Weights of a small GPT-style language model, trained from scratch on English Wikipedia.
Size: 5 heads of 64, MLP 1280 squared ReLU.
Each number is 50 + 15 x the weight over its row's rms, rounded and kept within 0 to 99. Layers, rows and columns count from 0. The size before them is the row's rms in percent of the matrix's.

# layer 4 MLP down, 640x1280, rms 0.0886, rows 550-639, columns 128-191
097:60 29 69 47 39 45 46 72 41 61 15 82 73 56 35 32 54 39 52 58 39 46 45 50 56 50 67 53 62 54 38 38 43 54 45 83 54 51 64 47 66 65 80 58 35 62 50 49 71 62 52 49 40 60 53 48 42 58 47 51 77 62 40 23
096:67 18 57 52 45 71 64 86 81 44 36 59 45 20 16 42 38 78 46 48 41 45 55 32 56 50 31 65 39 66 60 56 33 50 37 26 45 65 71 55 51 23 26 43 42 80 49 68 42 45 47 54 52 54 46 55 53 38 64 46 50 57 49 45
102:63 52 58 56 53 64 50 57 28 60 66 51 35 37 35 46 57 77 55 41 72 38 62 44 64 29 27 35 52 61 60 34 47 15 43 53 33 58 56 99 54 58 02 44 32 57 46 67 56 59 37 47 45 48 51 72 56 32 60 51 68 49 80 34
095:56 39 65 66 41 69 43 62 32 52 87 53 58 41 82 36 66 45 66 43 42 22 54 49 61 39 50 50 65 54 64 52 42 36 48 51 82 73 40 54 37 53 61 76 44 44 33 77 57 81 76 50 33 74 31 61 60 56 54 49 59 84 30 25
102:30 35 33 61 39 65 59 72 42 44 44 19 43 50 47 37 26 47 32 41 29 50 50 23 50 77 33 56 52 63 43 57 38 41 39 69 47 42 42 40 71 38 43 45 87 56 27 69 34 37 42 87 80 81 49 54 47 58 42 52 32 60 56 36
102:35 34 30 66 54 43 48 32 68 70 30 52 74 31 18 52 49 67 29 61 47 44 36 67 36 48 52 35 68 62 23 11 58 65 35 81 38 49 59 52 62 55 56 55 31 54 38 64 45 49 70 50 79 24 58 38 23 37 59 53 61 57 53 73
100:64 64 51 75 37 54 48 59 53 72 31 46 47 34 47 64 80 71 34 52 50 59 60 34 32 29 64 68 55 60 42 40 57 67 48 32 63 49 59 32 57 51 76 60 43 39 43 80 42 75 44 88 46 14 33 69 76 61 58 50 19 54 33 61
102:56 46 57 51 30 44 40 66 41 62 80 54 26 30 47 43 29 76 23 29 50 43 35 66 51 41 36 52 40 30 36 56 67 53 57 77 63 51 52 63 44 46 51 51 65 44 52 27 25 47 68 38 35 57 41 31 69 59 59 49 76 55 62 37
091:49 62 36 60 57 34 53 41 58 35 61 62 39 77 24 28 73 32 17 00 46 42 41 60 38 54 83 56 69 34 52 34 79 39 37 43 28 45 69 34 65 26 47 69 69 39 46 35 55 60 50 65 54 46 50 67 50 35 95 47 50 56 59 46
099:48 60 41 66 37 63 42 97 45 55 24 24 34 47 70 68 58 62 69 52 25 57 78 65 58 53 47 59 58 55 65 50 43 46 44 39 45 51 55 34 40 50 75 41 43 18 43 49 83 48 67 56 34 41 62 48 32 51 63 51 36 42 50 53
100:65 76 46 37 19 49 37 29 70 48 54 44 59 64 59 50 49 45 75 36 78 54 47 62 58 54 51 28 64 62 31 47 43 63 65 62 55 59 51 35 56 32 46 46 54 66 61 18 41 35 76 60 78 31 46 46 62 52 63 53 70 21 49 57
098:45 48 47 62 55 44 49 38 64 46 62 62 65 65 64 43 59 55 36 52 57 72 43 72 47 61 36 55 36 66 48 57 37 40 43 92 60 53 79 54 52 36 58 70 47 65 66 49 20 51 76 63 46 34 65 69 47 42 84 53 55 65 60 47
098:69 22 58 45 42 79 58 36 40 34 53 84 35 39 68 32 50 44 46 43 36 35 59 38 42 83 68 65 38 37 49 29 36 23 66 42 59 33 82 73 41 47 60 54 50 40 66 51 59 74 31 47 72 65 47 32 47 29 20 51 41 49 74 50
102:50 72 50 52 36 35 52 44 42 40 77 44 49 38 73 52 31 73 45 62 51 22 57 58 65 47 30 46 59 56 14 42 43 22 56 59 62 43 39 38 58 00 64 33 81 40 61 43 25 29 57 27 33 64 49 47 55 61 39 49 70 34 36 35
096:17 34 51 51 31 53 67 61 39 51 40 46 51 42 43 54 39 52 14 49 52 13 32 49 41 49 58 61 46 48 54 33 57 37 00 19 30 66 60 46 57 33 60 58 52 48 16 55 19 40 74 54 45 48 30 31 54 40 55 53 35 38 46 52
101:52 52 49 46 61 30 64 83 46 50 41 26 33 58 48 31 73 36 54 80 72 31 44 24 35 65 45 49 62 84 29 83 31 50 44 34 54 32 44 38 46 35 44 45 52 45 30 44 35 39 62 41 58 61 67 31 55 80 53 49 83 25 39 68
099:57 41 57 50 49 69 63 33 75 48 40 71 30 40 75 10 75 58 20 39 45 36 73 58 37 63 31 57 46 55 61 85 56 67 53 74 71 83 20 46 70 57 53 56 85 21 29 48 49 65 36 40 72 70 43 38 51 24 46 51 37 54 66 53
098:30 40 48 33 49 40 59 50 67 60 59 39 67 65 58 56 68 60 66 38 73 42 41 52 36 38 54 58 53 64 45 42 48 62 55 69 34 49 35 54 40 46 57 44 44 49 49 51 31 34 57 65 30 57 48 59 35 67 33 51 51 28 41 39
097:30 35 56 27 41 44 36 57 45 50 65 72 43 65 23 70 54 32 49 64 39 39 52 58 83 42 37 57 33 29 63 65 45 54 46 32 46 14 66 45 47 35 47 47 86 52 31 28 36 34 34 58 48 74 58 53 32 57 63 47 63 52 31 27
098:91 31 28 64 71 66 56 49 51 63 71 27 39 43 56 40 35 40 44 46 70 63 54 55 69 33 44 63 48 69 19 72 76 60 49 57 36 29 55 77 44 57 56 49 59 35 46 55 51 72 32 50 56 67 34 56 61 38 40 46 59 58 57 51
105:55 27 45 33 78 70 96 35 67 30 72 51 24 39 67 27 69 49 47 43 62 63 57 29 54 72 48 54 46 50 55 41 44 21 49 23 78 64 34 23 53 58 34 55 53 35 39 51 44 53 52 49 39 18 34 35 68 18 62 48 46 14 26 55
096:41 64 73 18 28 65 47 30 41 50 35 41 60 40 34 51 70 54 13 20 59 06 28 77 45 36 63 49 61 32 54 58 56 25 24 65 32 47 60 34 61 59 11 48 42 67 55 28 64 40 39 50 81 58 46 39 71 51 51 53 66 28 79 50
102:36 64 53 29 43 68 51 69 31 51 48 65 37 61 44 53 31 47 54 37 40 79 56 43 49 32 41 56 82 62 55 47 63 69 34 46 51 44 48 49 43 71 49 47 76 37 36 38 57 43 40 26 33 21 54 31 38 53 60 50 42 54 63 19
099:41 44 41 26 66 80 56 88 50 27 43 66 54 41 33 72 57 42 53 50 54 36 54 33 61 34 92 56 59 83 27 73 58 45 29 50 68 39 36 56 15 58 47 39 44 44 49 39 54 41 34 31 56 79 53 24 63 33 78 48 41 20 48 78
101:67 63 58 47 36 54 74 37 48 57 35 59 81 48 65 62 30 30 47 73 44 67 64 55 34 50 44 36 37 37 36 57 50 37 66 41 76 42 74 52 30 75 75 45 57 66 50 45 30 56 32 45 68 57 38 58 52 78 44 50 61 32 73 50
104:55 50 49 44 13 27 56 45 57 27 36 53 54 37 48 79 46 38 59 60 21 59 50 46 46 17 59 33 59 71 33 47 52 60 56 48 28 33 56 32 62 62 31 29 24 28 46 51 68 45 67 67 17 32 71 35 34 32 32 48 46 63 59 20
101:42 59 51 45 55 35 44 78 40 59 70 54 61 60 21 43 56 36 22 51 66 14 54 53 67 60 36 41 64 60 38 29 61 38 50 48 58 45 60 48 52 23 50 88 59 39 52 66 44 49 60 65 22 65 55 38 61 47 53 49 48 72 56 49
101:54 44 83 28 55 60 35 99 67 38 63 47 51 59 51 48 55 46 53 81 43 53 33 42 36 50 66 50 46 56 58 61 40 41 51 69 56 51 33 60 39 53 29 28 56 73 38 56 15 48 67 56 58 75 36 59 49 46 40 51 64 57 51 52
101:70 17 73 40 28 31 53 26 56 44 41 37 45 40 37 42 74 52 72 46 57 55 45 25 45 61 42 78 52 28 27 38 38 56 50 50 63 56 35 48 46 20 53 71 48 60 51 55 83 31 40 66 65 40 47 66 54 66 71 51 39 73 60 81
097:53 38 58 74 59 47 63 38 62 34 60 45 58 18 43 46 56 41 33 64 33 45 43 36 73 46 38 57 52 57 30 75 37 51 14 41 43 12 99 47 25 42 33 44 63 58 72 56 47 53 55 43 50 70 52 53 46 67 44 50 39 59 53 58
101:11 44 42 46 31 26 69 53 79 33 50 36 55 47 46 32 80 51 40 51 32 53 24 55 51 52 57 57 69 47 41 56 45 43 49 43 57 68 65 63 52 69 43 41 52 56 45 45 54 67 69 39 45 44 57 55 58 64 11 50 48 46 62 67
096:52 20 49 47 47 51 62 66 21 62 66 36 35 42 67 66 46 62 57 49 58 47 48 47 35 35 11 58 52 37 69 40 70 73 17 70 29 53 71 69 50 45 42 64 36 50 63 42 12 55 36 30 40 32 38 40 31 47 37 48 41 55 63 58
102:38 58 28 76 54 39 39 63 43 51 64 55 53 35 27 65 52 55 45 24 36 63 67 54 35 58 47 34 46 50 47 37 55 20 42 99 84 48 49 69 20 67 20 43 51 63 62 52 53 14 29 82 51 63 59 50 48 36 46 49 23 80 20 39
098:54 54 55 55 42 43 51 51 45 53 55 52 46 75 16 57 55 36 52 56 25 26 55 38 57 76 88 59 46 58 33 27 57 41 61 58 22 41 48 69 56 50 57 60 41 56 29 35 61 60 71 66 44 48 37 42 54 63 24 48 85 58 71 56
100:49 54 52 42 65 37 47 59 51 39 44 33 60 73 75 65 61 22 36 39 53 25 61 86 51 33 49 60 28 64 43 65 61 67 79 85 41 52 45 36 44 49 29 65 33 64 63 63 63 31 47 71 59 27 64 38 37 20 34 52 47 50 59 79
097:42 60 62 50 66 28 39 64 30 41 75 51 63 62 27 28 60 52 48 66 42 67 68 39 23 49 71 86 28 30 51 35 67 51 60 07 27 56 38 27 48 32 51 83 38 53 40 57 49 49 70 45 71 64 14 45 38 51 59 48 46 51 44 41
095:56 58 62 34 52 29 48 00 51 57 52 28 56 42 65 70 72 22 26 51 39 42 75 40 54 51 57 49 32 61 57 36 09 50 41 51 48 50 17 28 58 43 37 49 86 64 16 54 42 69 42 60 24 74 22 38 46 16 50 49 47 23 18 25
101:47 53 55 60 70 63 55 41 59 39 54 65 53 44 48 31 67 29 21 46 47 30 41 37 57 38 46 53 64 59 43 60 44 60 56 45 32 56 50 43 53 65 52 64 49 52 53 48 08 69 60 28 59 81 26 59 43 39 62 52 39 56 55 34
096:27 47 77 83 54 43 57 20 26 51 50 60 29 29 20 59 40 40 54 52 60 52 30 54 85 91 83 69 50 41 34 57 58 65 65 64 24 50 77 82 70 51 80 30 63 39 44 47 56 71 39 43 69 70 41 57 44 71 55 53 45 35 82 26
104:50 73 62 44 41 43 51 70 41 43 43 53 46 77 55 64 29 61 62 40 71 99 63 42 32 22 41 60 52 78 58 56 49 48 75 52 57 69 53 50 37 53 62 44 39 50 75 30 36 47 77 21 66 56 72 44 65 20 46 47 59 34 72 68
104:39 32 53 49 50 25 21 08 52 50 39 57 37 61 42 47 71 61 44 42 61 61 47 60 49 49 65 51 42 49 53 71 07 46 35 50 33 59 52 70 75 80 37 73 54 47 32 55 68 51 49 36 68 72 61 31 50 65 69 51 53 23 53 61
098:41 45 74 52 50 27 39 66 39 45 99 19 64 47 47 59 49 40 71 38 41 37 34 55 52 52 37 56 72 48 53 40 48 41 43 29 49 11 00 31 60 59 42 66 71 27 51 63 59 57 53 40 64 62 43 42 53 33 50 49 86 60 20 32
098:31 44 28 63 34 49 42 50 44 27 62 66 58 55 32 64 34 45 31 40 73 70 71 68 61 50 40 53 26 47 48 40 58 78 60 59 60 64 26 37 38 51 48 38 65 64 58 45 40 58 40 68 54 56 29 57 41 72 49 50 46 58 61 85
103:39 41 73 25 55 34 61 29 58 53 28 46 26 44 26 20 81 42 39 19 52 68 28 88 68 60 52 36 34 48 24 59 54 52 48 64 39 53 34 55 52 48 70 76 41 56 30 65 32 29 50 40 26 43 49 33 56 36 43 51 55 71 71 53
092:69 68 31 56 59 68 58 54 36 64 37 46 47 48 65 40 31 53 51 32 58 78 39 61 59 45 45 52 70 63 27 59 52 63 16 68 48 52 86 58 50 38 45 13 54 28 47 44 24 74 59 50 55 32 49 69 64 34 48 50 55 26 43 25
091:58 30 47 66 67 39 87 60 34 40 59 61 67 80 20 33 49 45 68 41 65 59 70 40 65 24 47 70 60 61 56 41 59 36 62 72 48 22 71 52 45 58 53 41 34 47 52 35 55 52 57 28 54 31 75 53 27 52 55 50 48 66 67 54
092:54 52 69 52 50 50 49 34 57 25 22 57 71 61 74 49 78 38 42 50 37 12 60 48 70 53 71 61 41 30 51 35 61 78 51 19 75 47 47 29 68 31 47 36 20 53 71 37 58 28 49 68 60 56 33 53 51 62 38 52 48 44 31 62
101:42 51 40 56 43 41 58 48 43 59 55 41 73 56 28 40 63 21 29 77 38 51 59 34 33 38 25 29 47 44 60 43 52 37 41 30 34 47 24 44 54 35 99 36 40 26 78 47 45 40 58 37 47 44 31 68 55 58 62 54 31 49 39 77
096:25 38 65 52 20 50 72 39 50 56 70 60 50 33 40 44 46 38 72 06 57 35 69 45 60 66 92 63 35 42 53 52 61 51 41 39 48 41 44 54 15 47 71 30 70 54 26 61 45 45 41 59 17 50 39 67 55 53 66 49 40 40 27 66
101:54 51 68 54 39 55 59 71 53 45 44 25 44 44 44 43 43 59 71 22 51 68 42 77 50 37 67 50 26 50 62 62 34 40 63 55 55 61 71 27 70 62 40 20 52 36 59 63 60 64 66 49 61 56 44 60 80 56 55 50 56 59 51 64
094:39 34 68 26 40 28 67 39 44 43 36 41 30 49 55 50 45 61 59 66 55 59 51 52 30 52 54 44 59 53 55 49 21 51 35 56 27 43 99 44 31 72 49 69 38 43 46 51 44 61 54 64 37 53 53 33 27 48 20 48 28 62 40 65
105:43 71 45 31 63 46 32 73 40 52 48 66 38 51 31 53 39 51 46 65 74 44 65 36 51 68 53 45 59 36 38 42 38 54 69 56 40 51 30 43 52 52 52 57 72 35 60 52 35 39 68 55 69 99 52 46 54 64 66 49 53 62 63 35
097:38 52 49 52 43 65 38 73 61 63 41 47 35 41 50 80 35 53 48 55 57 54 50 38 34 63 76 65 72 45 31 54 77 44 58 92 50 38 50 69 62 55 36 55 67 26 93 49 33 45 45 64 59 66 31 47 33 34 73 51 73 35 44 59
093:61 31 33 54 58 07 37 27 35 56 50 18 41 62 64 57 71 49 64 62 74 56 48 32 19 49 39 68 64 73 69 33 58 48 55 41 40 50 10 56 40 67 55 45 66 57 59 74 79 55 68 14 43 54 57 45 52 27 64 50 50 52 45 34
098:53 64 58 84 51 62 43 72 50 51 43 60 66 50 51 59 50 58 46 43 47 33 69 53 45 58 21 26 52 42 27 43 35 61 47 40 40 75 50 33 76 40 55 46 72 57 31 45 46 49 53 79 49 61 64 54 48 27 22 53 60 60 19 22
115:40 56 46 53 44 53 72 60 57 51 42 48 67 43 77 54 75 63 37 46 47 79 58 75 53 30 44 47 66 39 38 38 50 49 27 61 58 52 54 81 25 44 45 85 57 62 68 63 80 56 36 57 55 69 62 48 38 19 55 51 68 62 64 64
099:45 37 52 57 44 35 33 70 52 39 30 51 62 99 61 38 29 54 37 82 47 56 59 49 55 27 80 69 38 55 47 62 54 58 62 52 52 28 74 52 41 62 58 40 33 48 42 39 64 41 58 59 47 53 42 44 50 56 87 49 89 70 26 69
096:56 50 29 34 55 49 56 23 59 71 40 51 54 54 19 58 41 58 55 43 71 47 73 75 46 53 73 68 44 44 32 59 64 65 48 39 51 38 55 36 70 55 63 64 19 41 13 44 45 31 90 39 59 64 53 70 28 44 36 50 48 49 40 61
097:35 70 55 79 41 37 27 50 49 61 39 46 55 40 32 60 42 52 31 34 52 41 49 35 30 34 59 73 74 79 54 15 31 39 44 43 77 35 02 52 18 78 52 20 42 47 70 74 67 49 68 17 75 51 55 62 36 61 37 52 90 55 38 33
101:89 16 50 72 26 33 53 49 69 50 55 38 35 69 71 37 58 27 49 67 35 47 60 55 34 37 84 45 47 58 63 76 55 51 31 64 74 47 74 64 71 68 56 57 58 29 75 60 44 45 37 68 44 37 69 41 54 68 10 50 49 55 52 41
098:65 70 19 30 65 46 46 56 56 33 19 43 37 55 23 52 59 44 69 69 37 65 64 38 42 53 35 55 50 47 35 50 74 63 58 41 65 72 16 62 59 41 49 58 70 58 43 47 67 52 39 49 47 45 54 53 56 41 61 48 54 39 66 31
106:56 54 50 32 33 42 54 39 41 28 16 61 60 44 69 58 42 32 41 79 20 46 38 35 36 44 51 43 55 44 45 74 44 52 52 32 55 48 55 28 55 46 67 58 46 34 63 51 68 48 52 55 62 61 55 32 71 56 72 49 31 39 31 51
097:64 46 35 17 55 43 55 39 48 51 50 33 32 48 66 50 70 44 23 56 54 48 44 62 29 67 42 54 48 54 45 31 75 20 40 39 66 59 52 43 80 36 65 52 63 64 28 62 51 68 38 55 48 56 53 50 55 59 55 50 45 63 34 40
100:15 45 26 43 34 61 43 63 65 64 54 26 86 38 30 46 29 53 47 54 49 69 42 50 70 08 54 52 57 39 30 58 40 17 61 79 59 24 13 43 63 59 40 45 62 36 56 46 29 40 47 61 50 06 73 60 78 50 49 51 64 38 33 52
102:44 36 52 28 47 33 56 43 83 51 66 40 43 61 61 53 48 47 40 50 51 38 71 51 53 51 36 38 65 49 64 81 33 24 19 47 69 57 52 55 49 56 69 27 62 40 70 63 77 32 46 24 62 73 53 25 70 51 20 47 43 23 57 63
114:51 40 41 54 40 50 47 46 63 24 41 56 44 80 58 80 68 57 33 57 67 32 43 48 53 63 56 25 45 59 62 32 44 55 46 58 48 79 48 39 50 47 35 61 44 28 23 48 46 99 69 58 18 35 60 54 55 44 46 50 35 18 54 51
100:73 44 74 53 72 70 72 66 68 22 74 52 53 40 41 47 46 69 27 46 37 35 24 41 86 41 57 44 58 72 25 42 30 57 41 56 36 63 55 50 83 45 46 37 56 81 67 59 59 86 46 62 44 56 47 47 70 78 48 50 51 55 56 51
095:58 52 63 44 46 54 60 39 72 54 46 42 46 65 44 26 57 33 47 67 19 37 33 62 63 52 49 68 64 75 26 40 56 38 38 36 65 52 53 28 47 54 56 18 63 74 32 52 54 35 65 68 44 63 44 53 55 49 44 50 53 64 73 55
098:28 69 43 36 47 44 59 52 42 51 76 29 59 67 53 40 65 58 58 47 61 67 50 35 50 53 22 59 46 55 37 37 83 31 60 32 45 43 50 67 63 14 49 35 19 41 30 49 48 29 40 48 36 53 56 55 63 55 56 51 58 52 32 70
100:47 42 35 64 43 52 47 83 30 45 60 32 57 66 58 49 24 29 59 51 44 49 72 63 46 61 43 43 37 64 39 73 57 48 58 46 34 56 84 65 43 37 35 47 45 54 68 48 25 30 53 36 61 65 36 29 38 52 64 53 39 68 63 48
100:49 52 37 41 32 64 24 67 41 62 63 57 37 31 64 78 44 87 48 70 61 64 49 44 33 68 30 41 35 38 48 49 50 53 48 47 73 69 82 71 36 47 56 51 49 63 62 62 46 87 55 53 52 58 46 42 46 29 22 49 51 21 74 54
103:56 53 54 55 56 25 47 34 23 42 29 33 49 52 61 71 36 54 99 33 46 21 17 44 67 37 45 40 62 43 49 56 52 56 46 45 25 45 34 32 46 55 68 75 41 56 53 35 59 30 46 64 51 54 52 17 38 12 48 50 73 49 33 61
091:35 27 29 81 50 41 32 20 58 51 57 45 51 41 62 13 53 34 31 75 25 19 37 53 27 52 62 50 29 42 57 47 59 43 60 31 52 51 34 66 55 49 36 39 55 50 45 61 49 81 38 54 28 44 50 51 45 54 53 53 62 59 78 42
107:38 43 47 57 50 53 55 73 40 36 68 47 47 51 44 23 49 52 67 56 48 71 49 68 42 31 61 61 60 76 26 28 58 43 42 78 56 24 55 78 60 46 30 59 31 59 61 36 45 26 69 25 96 39 35 68 63 21 99 50 52 85 60 43
105:75 40 53 67 76 28 52 66 86 57 55 75 41 60 48 19 18 57 75 47 47 44 60 51 25 66 62 44 55 42 40 38 47 27 47 47 51 47 56 48 73 59 42 54 32 45 75 55 56 62 39 50 45 55 62 30 56 59 65 48 43 39 80 66
100:35 48 52 48 66 55 46 46 67 77 37 45 45 52 37 35 47 35 36 48 38 26 64 67 35 43 60 79 51 67 44 20 47 44 62 00 39 56 58 39 29 20 34 28 67 76 27 79 55 31 56 58 41 32 63 49 36 64 39 51 33 59 42 59
097:61 65 62 31 54 67 68 93 72 34 32 22 43 28 39 68 59 34 73 48 87 46 62 18 21 80 52 59 61 42 48 47 44 56 46 45 56 56 57 62 44 46 36 62 49 49 54 38 57 29 63 62 51 35 62 37 60 18 31 53 57 48 62 73
096:48 33 39 43 73 29 66 62 42 73 49 48 42 47 71 47 76 48 59 56 48 44 30 53 85 48 56 66 29 17 34 76 56 57 63 67 48 71 71 48 42 39 73 29 61 25 18 23 36 55 51 58 75 28 33 41 39 38 54 54 49 38 32 51
096:37 42 59 67 39 66 59 17 28 52 78 35 42 53 54 25 53 57 45 36 44 50 67 45 72 52 52 48 52 43 66 54 50 55 81 31 32 78 62 59 51 54 38 70 64 52 72 32 54 59 59 57 63 45 40 45 46 67 35 51 54 33 58 73
095:65 59 44 34 32 62 56 67 55 42 48 59 43 57 48 28 58 46 58 84 74 44 63 58 24 42 59 39 50 73 41 39 47 63 60 42 52 44 48 40 58 49 42 41 62 49 57 52 32 58 49 61 25 90 60 29 52 66 40 51 46 39 38 60
106:84 73 57 43 52 38 68 43 60 31 32 36 67 28 55 13 73 53 62 72 78 20 20 37 55 46 40 57 47 40 68 58 48 50 53 40 66 54 36 45 58 61 71 45 64 48 45 33 41 51 60 36 47 68 28 38 51 03 59 48 73 31 49 49
096:52 40 56 67 54 43 42 23 41 35 48 75 49 82 25 44 53 57 19 62 64 63 64 67 47 52 35 51 46 52 72 30 55 34 65 52 58 40 42 49 51 47 45 45 35 76 42 65 49 63 47 58 69 33 38 51 52 32 61 52 61 65 23 35
103:64 41 44 72 39 39 43 40 70 55 86 54 42 56 34 54 21 55 63 54 50 47 66 46 52 59 46 49 41 33 27 65 48 60 52 56 67 27 54 47 79 54 28 47 27 19 34 43 41 39 33 40 54 43 68 64 65 58 51 52 67 39 49 45
104:55 44 34 74 52 60 48 39 42 41 56 52 33 48 37 56 17 67 29 41 40 47 39 59 59 66 42 63 40 62 53 71 35 46 67 78 60 79 46 34 48 53 23 33 47 33 22 51 52 40 39 52 59 53 35 28 59 58 35 49 50 83 25 25
099:41 45 63 48 51 41 65 32 47 30 74 41 45 38 38 32 50 41 59 55 71 69 40 59 63 67 25 39 60 69 54 39 41 53 66 40 39 57 49 54 74 34 35 24 76 29 65 67 42 30 56 49 26 56 24 70 67 58 16 51 61 45 49 34
094:44 50 63 43 59 27 65 14 54 37 40 43 73 46 50 59 42 60 59 51 52 32 54 43 32 46 51 56 61 55 53 61 29 65 50 49 76 26 54 19 69 51 59 19 54 32 36 48 27 42 49 69 38 47 63 42 68 39 64 53 59 69 51 38
101:46 60 17 60 51 22 59 52 52 86 54 68 45 44 66 45 44 31 49 62 77 62 73 55 39 49 47 41 53 52 47 40 55 21 39 43 78 46 57 42 38 40 54 18 51 43 54 32 46 38 38 50 45 35 81 70 44 62 32 49 24 57 44 37
098:44 36 53 43 62 28 51 10 66 71 52 68 25 45 75 38 43 47 50 70 28 44 53 68 49 38 85 36 26 49 61 60 41 71 48 38 20 42 98 26 71 39 99 60 53 54 57 71 80 59 63 61 37 52 58 70 54 55 57 48 74 61 53 51
102:69 47 46 61 36 45 41 72 58 34 78 46 42 43 70 28 43 62 25 49 47 59 28 14 46 29 56 41 53 53 63 53 49 51 55 43 52 65 80 58 51 07 65 40 47 32 36 51 40 47 22 63 80 43 48 63 57 45 45 52 76 35 60 49
096:53 77 74 42 43 58 51 61 28 46 46 30 45 23 66 51 45 45 72 46 40 37 49 42 30 27 19 38 29 36 57 45 47 36 37 51 13 59 40 73 51 33 44 55 59 30 53 60 61 41 58 71 28 36 75 48 48 57 59 52 66 52 65 44